Weights of a small GPT-style language model, trained from scratch on English Wikipedia.
Size: width 320, MLP 640 SwiGLU.
Training: 650M tokens, 4959 steps.
Each number is 128 + 32 x the weight over its row's rms, rounded and kept within 0 to 255. Layers, rows and columns count from 0. Numbers have three digits each. The size before them is the row's rms in percent of the matrix's.

# layer 5 MLP down (transposed), 640x320, rms 0.0528, rows 173-199, columns 80-159
107:150100163167122110157165070180117187139144168139159147100134105126112139095184138101203134085125142106142143143125111178079138044137130114064118132139094145101147143142125126044135141127155094161182173131111106113146112122123109122118144160
108:148124105175118058172187065123184169090151136161108150154102086105125097146179061176062136142133143096174130129128119151103178145107075126116172149141131062165130106113158192152153120105132162142177115191099126178094132113087149108086114107
103:112171191129133158127164078130148116149110140135094144143146129148117139152125133146144146085200112153167154138158143148070117129169148144152181150090140093115154145078144071121163107136185119153130126100192145046156141117145132098080206121
079:112166081179170202075107136192072118107176213144109144142101123120119102078083099172067114109165109153122115148153107152112084125145061125108103115148084126146115105124161198126187102151156149098148087062163110081181158149098176118207141150
103:131160147171172136205086143045124156132111126118106138143160118122095170178152151058056132153139128069091122164128106146136144149060123155117093185222128152091081187116145094115136102095126132086169094087158176085136146117119094036093206102
098:112149071081128106100169109172097174162098134081152147093094159143130080127116113095104184155103198136187133123136232149108071076117127092153089116134072100124178169107137164093097188099144128099136118186108158119099158134106112136095103152
095:142165171169159175109194114087132156156095167126150095131138085199156105147122112154137149168172134140138138138130073117178123143094124108078133141124147182153120125164129163127142146124106136154102137128144153162151117120127172137175103217
103:111136112147138151119143125121143138137144114115095090140127205127187108094136164144112146129120160192074125122137159095080128168109115120153092153099140086100113103174126065207154108174127159116083164138121139103193095125117146124147106150
105:122130153151121135102163141140104140138143094121180092191147188140126109100110070153096142150116103122153045150068138137090139159086174125104076069132148112128130088122098168170151129097092073090049108149127128093134171147135151132159167091
085:178178120183153125114113167090047141142130171151165130100125141158155163100105092127158109168105153185138112099131181123111102138154214084180108040167173120135132151135150132111129139145167139183086101140146122092105086151106067129140093157
085:117154107102178109110156192122124128089150150137122144100133070161095086075188103119086073137103119069170164046137072050129117143137121118113078111112136148181159095164163070090151146054128109156095128114134099150167179092110160123166112142
084:155089109157121072135129157140097153186162139126120164081156164140147118112102109150145131104120082125139146136119098152132176098180150083185169151124108164121123199154171129124062110149159166115154139097128126135111103114170123161116168109
094:119082143112106122151155154112136101142140110131189165109197198133170182182085107090127159127166068166111176089150055176106138082137150142197107129142132102160172125120080128139111112158089105113104167126148141064092122127242139138161113124
099:125127146111148078118197075130103113161140169156140098161134149091157164143155166128101156187107157096070135133138052140176127099131154107118166155134131145046143087118135093114166084047099098157127131161139084083142104094114131127113147118
104:111091111097153150095181151149136129078087119094097105086194118147156113081110104119165181140065122131109126185120150082187095129143142120131106105137083080134121160167165069104141131169138154120072104112104161173115117196129126152153149117
096:144156142141077133129125063108200141086160112179133138145175103096143160158156160117092146132132121206168179149072102193063112143151100167128166125127174148112199105112124096157115107204138165116127163119157106150183129189139107145096105070
096:112100106128109120121153131129081167157129142132123125111177176118184125089091119116082137088100092127140175105115160129166152179113144125103050136146191084061127117125157073171156057091107143053105115131159112096155115130147129164109169134
085:115074144138125143134103172109150138167140141080110108068161134115160128159113113146117144110116103136183098096181116096173109100119169066061210149177139166141133170174122122089134173084139150175061135165122078150097137161172138130088124110
105:122204137108134192105146105108149106112093102092114130161126122143131132052122152133122163090078088144065150126139141132104114159079149104105143114131129132110110161135133143161075153105133112126106134087148099151166103109113109122157171154
093:092127176130082086201100160085125127124109115170136176124097158104084106134162126120105091190095138138143065119137097134097079133107127159128099143074130120129060139154102194131141124098156136074128081130158114137090073189094127141164037097
102:115147071148125138150115122196130114162152149056129158080147108204076158056102158157137140160200204111117134142143131125110161160143174125130099137041131109078076149189138182128159160143139036070093157128131109131196126107174094151131131102
099:118094172099092121135096064124132152204112130110168128152135154080102133143106184130184149140186133139171139132167117195103090112129153117160135073141185127142104188150101112106143148170122148120120161167096122132089182079132116071176160156
109:157093092118136113144133114135109107123176052151134110071096113071086115155137159165107135132132120156132080139092148143138119142063109102158056140136170173125167123107074143153158122138120133134161142139105107134143176128159071120146170114
106:144151123155135173116095116110134120106090134164121109123120130145135126134081079132183088109154139133126151114086073152098114111082121130148088126102182091159167176128164096067121148170147072086149094128188167082126122087138166140151136112
104:175092057085204100160176077173165180162111081179160081085125138101119057146154117103102140151154132099136098128183130121163086158096119130100104123102145166183170092154147122165180125147072144113109175107153162110160129130079101107099140126
094:150136077125133077162093130091107142134163112126103129130069148174104165123137122191151148160187064091160113118070076139143131084156174092171182164118123155124120143095135106088126136086090084099155131099150025155143109055106142122123130105
090:164086156145133110147158158127147135139090111073085097065115117144099139143144119085134124106128014057133074083115128112181206110145127194136113144114133099143083116175117124110129096133159116130110106082166122186135092122090092078129117086
# layer 5 MLP gate, 640x320, rms 0.0607, rows 174-200, columns 80-159
107:165123166132016138150123179140131207153191190155114130161099137134155124135125091138090139130110059133116144050096126140072078181133101126107092092150131111136136148131106156097119150130182092144077126121118141132118110166164149089135154120
100:094117165110171153162104113086149113134147138111100081113160124090131147117147082077152186154164089113165143057130098142128151173132120131135124159102132157158095105131158053114087153079107112175142169051122074096110067108217203151090156124
094:086122085211218191115118122182097132119148174148112155156098136115103149154120081159072134113153102124123144134106136162142088110122040149139117107160087096152125102153129190119175110187106121076130110036136099085184145129094156110235150126
105:181154123095124177084106122194126121147141072080117148119060106124136089083099142144104137074159110149113167131125113139164119125106185119154171119036056094241137116074125114141133159114168114077068167158068091163176150184109095083131098131
095:104182114163119088103102101118132111112126135111099097144137114145136072168130108152163083167159097151083163146146039076145183173159123158109148104157152176208060100112105112066110138177109119154099092099121115102121081102128107123089175129
098:156086103144172121153131113108192180162087129116098109178097095149140121133145123121056094143169127162098109128124074081123091072113181106110105131099097178149176148148153139079072134096145179199104118156173173093116154108103160095137164164
106:164177110166139134078118164096111115177096146083118098122126170149109122119186097128180166144124033112108143157172136142148158139201131105164105083128121104169162196123073149115191148147089136180149167150137131151186050118108095167148111085
114:088152155139139069115148142243124127195083093131155165112096193138125175131131101156106123168120133150136148190088077114127100174140132166158146100087101142116099166167163102138136167184131122137139161103158187120163087103133112039135166100
081:110137129115128096087099069113120158118074158124106176101124108109130145079114112134096158108071094094107103090147145089141167157181121065128167080105146071070119183123156114144135099084139134133122118104113115151151078138103105140160122138
103:103127080154138119142150128172157084083103158164153110106128109141161066182084149125125083120153094145121207198113104171125107124115206142104123112132108143172099150146141188144174120182079124110134125148150141143097151170168144164116133148
094:116221168090165134104076112125119123065138086134120114191071111101117111096139103114132166174109148130109123124153162112140093130149137122103154092108134128115118115106116153084154109168172083120107143090176067132161114174085191114147093143
098:108147125132182130126158172137113176151177128164122130112143130134151132083183121118152160167149076191036095123105135098129109092119147130117156100146116122102111103211105132143087079111094159174168115174080108130138182085149179128125125175
105:122114147109141055078133120122075142062068128162142136187120127170078060155103123076162132095074097081100127150144081085087120130154150133146126112092151082102099136153082091137102175105163116112106075095125120153154143141156151081157129184
108:118125083146130176134130172168116150123141114143150143062154134132127117142137123149100214139203048150146129119166134085112121175106104072118132141123135109161139169109085123174166165075106183134130170094108143117098127175089223087142148125
087:110106146114125130096113149121151153128168105166118067066105155176153084107080114083145079131151157071073114122163145054151138111129123096129120124139100093138091106162117120133150096115174141167089174130128140109067169129095123150159141156
089:102150092116121173138151153159159160118192119148101093156087137120085138101090143137105166139130141107127102116198094134095115155154158130159148108067095112219101130141134139173114196123131108088132180145152075131161167057120105091095117083
096:165044091125110114108107093066140134181105127145101064100194143138170115085197132115129103110092175153202180096142121105110084148127124093135161105191158115136130118150171072090114136115170144099081125129104122112079139118191106137142089144
093:134215089134105196138134093121114128099149156053113173138146092087119110105085079083119128073087089140127125096139206135156112159047161154147109115111132114080142147087096124128094109059184124122141180145106080159169152194080148102147186115
100:165193102115086158112141153130129164059089107161081098120114110161089097167137139095076114196130090105148157150138146137149178148087149124109128088108124123124090175160042188152123118155139157113203114136118167219122156122129140116109104113
096:131083089118116079122181135128092170113118059181065101179050132132175104218143127129148108133123078126129071176128128113125104095142088179062152133151121147142156107078129121178102131075082176144125158131141153109063091148120135116101161136
091:130088136102148153158146152148124090091079110139143093161120117148198127185076114102092134100068114134095088100089134110115094146132162123105100134127091128175136133169072175094141106069095112150085140125212079102157087124169161118153125096
127:131149133134101049198153120174130071134157098092119130121123147183190172132087164162162115151124139111141112138100159076141168122124207160136136142143157114124137153180204095144140117117157153117033164166124076127138168101129074146164110093
107:121116170130067120124129177191101096157147162138152112113152166182134150137161075122148087144193088136120138149130116168136096129179109092155096163155120100076126077102114136166101072136094085129105175133152099148133080120102098098127156144
106:093153163127122103140072159096111119156130064113109094157117121133172171186106100109196095166118109139107107135136140107118168101082196149155139241101095199084093106214187160140095131094112134117113183157094121049172142111071042138131117160
090:122103116141116074159113110156115144119133109137101132082136127059114091108122116141098179075133143114140183164132081126094103102096109108136149141138106115090149092059077109180093165131138122114120138148118149123125125193148149137162111162
080:131171095085112103162169139160077124167147110159089134124140079140141111122127115147083181125124170124124113123129051143044105096102067127109152149113056047155146102164096163168160146179088130180137170122111096089098166153113098141114107125
113:123146074135138141088143148120120154080121114121136165147088107164152120079117132104104091114130106127082109133179146144163121091081169128149065103121152151165085120125144154138122099177132084114094227145132112133211097199135188107129089129
# layer 5 MLP up, 640x320, rms 0.0557, rows 174-200, columns 80-159
103:106135144126173141138130170160141129125094144182145128108134133105160147154192147119140177122137159085146144122116159160149152178132162096161112128142118112123112089185096106124075176155038162155090017104108141143074104129178177115114118118
100:086122125083182090163095123124128112156146122193101118119091170075157164094110156096145150197093111086098059137149123164139163109132097077120110090153116117155099092142055114108070125150108093202125127101099143156058151156122113158128106092
092:170137094130081116132118176160112093157086140134117157088144140189185144122171129117115046126153132146124087110122156128132168109168147130120095130090144109120153169149108118125135095153118161157122125152095124150154132121191106148105091181
107:077077155109126085101109152084095110056084134161100128174108120149136141138116095156197137118068084152155118129133141076112099111121124172088106137112176133112126095170095145104113120147170040186182158093136127114084161140169135155112153175
098:120086170131131143147149158070135119129165107168121131092110106089134203081149147155137096118132092147152091127166110125079110166173084097063191148145195124142166149118141116105133092147125121163178140077132124113175079142103128163133123098
095:130099115112151069132089131146148149069148084133088118099130130118126177085079090111115089157133109133112133071160134130051100175166050139094078160165118152106145135125149070131191124093113092095152105102161126080129129098188072115103137109
100:105112061166142182109133159116167108115112104142158151102114136077120140129106132182104119088135159107100107124171141144152104117097118119120063198145068099111076107104069092162052139122194173126135103162108144124145167116183090127116142136
111:145129122124157126116147098186052076147158150144171138159135190125162131159164126157120198159164133118116158162115131153186084087114130158142143171036112168123109105122139165132117174131064111157158143129132088128135148171159093158102135120
090:189183116169098116155158191165095126140143120134119115159125162132133143135119128156117107131111154174122097160088163150110074160105171139163100117169126110175107106127153093148148147157181103161079056176125120107133093143150092145129101141
097:153134119130171104136081059092078135134138112104091096116061162144149099153115090151172147150131100152113114200091168131134143124155159129090130162131153106079115131107148175088118174094155121185130085145052094080157058108124138130155104186
093:129176173133167188107131143107153081078149143118125115144154122086128098158192193113128117183136167114137121142142178143119134134087110205108143152091125100147127109117152121160129166095103104103154183135147142143138148151107138096105166102
101:155094121101142094098065071113153132110081104122124084141111123131085097156137168091179132134131143043181105154096148152129175172132107103072126087157125157061133214137153129123116150094158146133165092149145125160076124119047077163104154128
102:185133156168165153169075150104150138131089079103148178122081116170074066119134122129119074022131093123173145146137178121163089105143055067141110186091108173147093108118179124135131151201141067083049149065162134094152080157147169088078142136
103:103128122118146150107154168095041117125113124071071126085142079189139138100113060157179147164118046169203122105117112108168126097143095130147106161119124095101210152097140091163147121106095080133110150080080128111160144148148160085147159212
091:080117162134096089076128068123165092104177110148119110125109116166120138151086150108123080131155126121135195149148093105093137092150135136109197104160170127154147085098145097191104145190196136162118171123144104114149172168070167175101145133
098:195130153141187115097123082086185094120158088082054112145108098178126111184106104171133108117068083142140157168165154098116139051113162132063215087155095115138150131126133161133109163183164117171129124181129162148115131119088099113137183115
099:180111151160124164099113094122161136178157134163109124118144167150177129114183169143099150121153141077138150098161113121141152105118145156127112130160146158130243148150168181074131162131102144109124092107116170176090123115158144145113082142
105:116091099164123157083111153164132120136174166150167121138159134178156127104125099163103167179195147161070129078101128069148146173146143151130117111112105111114101172124115088144143090089115173144113143194086152129214153139079098123212105125
093:153163050140196123138095090087129140127119153135172085089179124160174133170155118163132172128141138152125181130127152111108182079125148128081134131201146129137163159129169124144108142144072116147154148145155133177164131102106168127124146126
092:132105152107113151094154131118176068129087153151179064184164084107135114159143080124143115113119112126129176120162071111126146117141132026140126141158103114200132091122146149092107083133114115148135080116082139101147176132142176128118121060
096:104142126124113057183101097090128104177155138109137176185159108123138176157115143136083133161173155152149155098048102173148142148135147136177119131179140165105142139162121161097146113135105172046107161196134090119152136140143095117120163138
113:059201092109140116096170103126133122150133123145130132089109113147105124115163058127125112147173160128192090155105226083133151250128080089065098144185136142094153100119164087038147160118115157122185158081123146151094067106125124123087113112
104:110154135189109187143109146176101120086109167155106114099124131144123123079159119164155098136162092163093112130141124090112149061117125128173119170120101092139082131102110131161113127179163115139094180070125115161171103092119133094130123159
097:184162127167111126124095150094127096133163136059120160164117134156182140091126143126151119143131164152163167147116109150091144112154098120119128120136116082074066179072105143094148150113126120086173093088168077152131086130155169111125098179
094:157128127158108133087192126182214102117132144163170145133165117092123130145130158070146101125064183125062180116098172152091150140156120136081101091140192185077141077129136164195089102179037117113199133092054179140149141188151166152104161114
087:094112091137140146105063095070137108114148141138144141163124157117116113094123131135096116175129175198130133162118174131159105105133155108092167104090212170091161146094139173085096164096111169143159081152129146144212146116138168139099111121
104:067115085115146134152104127111124116114157118145093110114155148149125095123087133159107130180168078079136115133163083133138142198162115098132183170202110159101126132144112140138173131172127103094140105103162083051176182043106176120133160077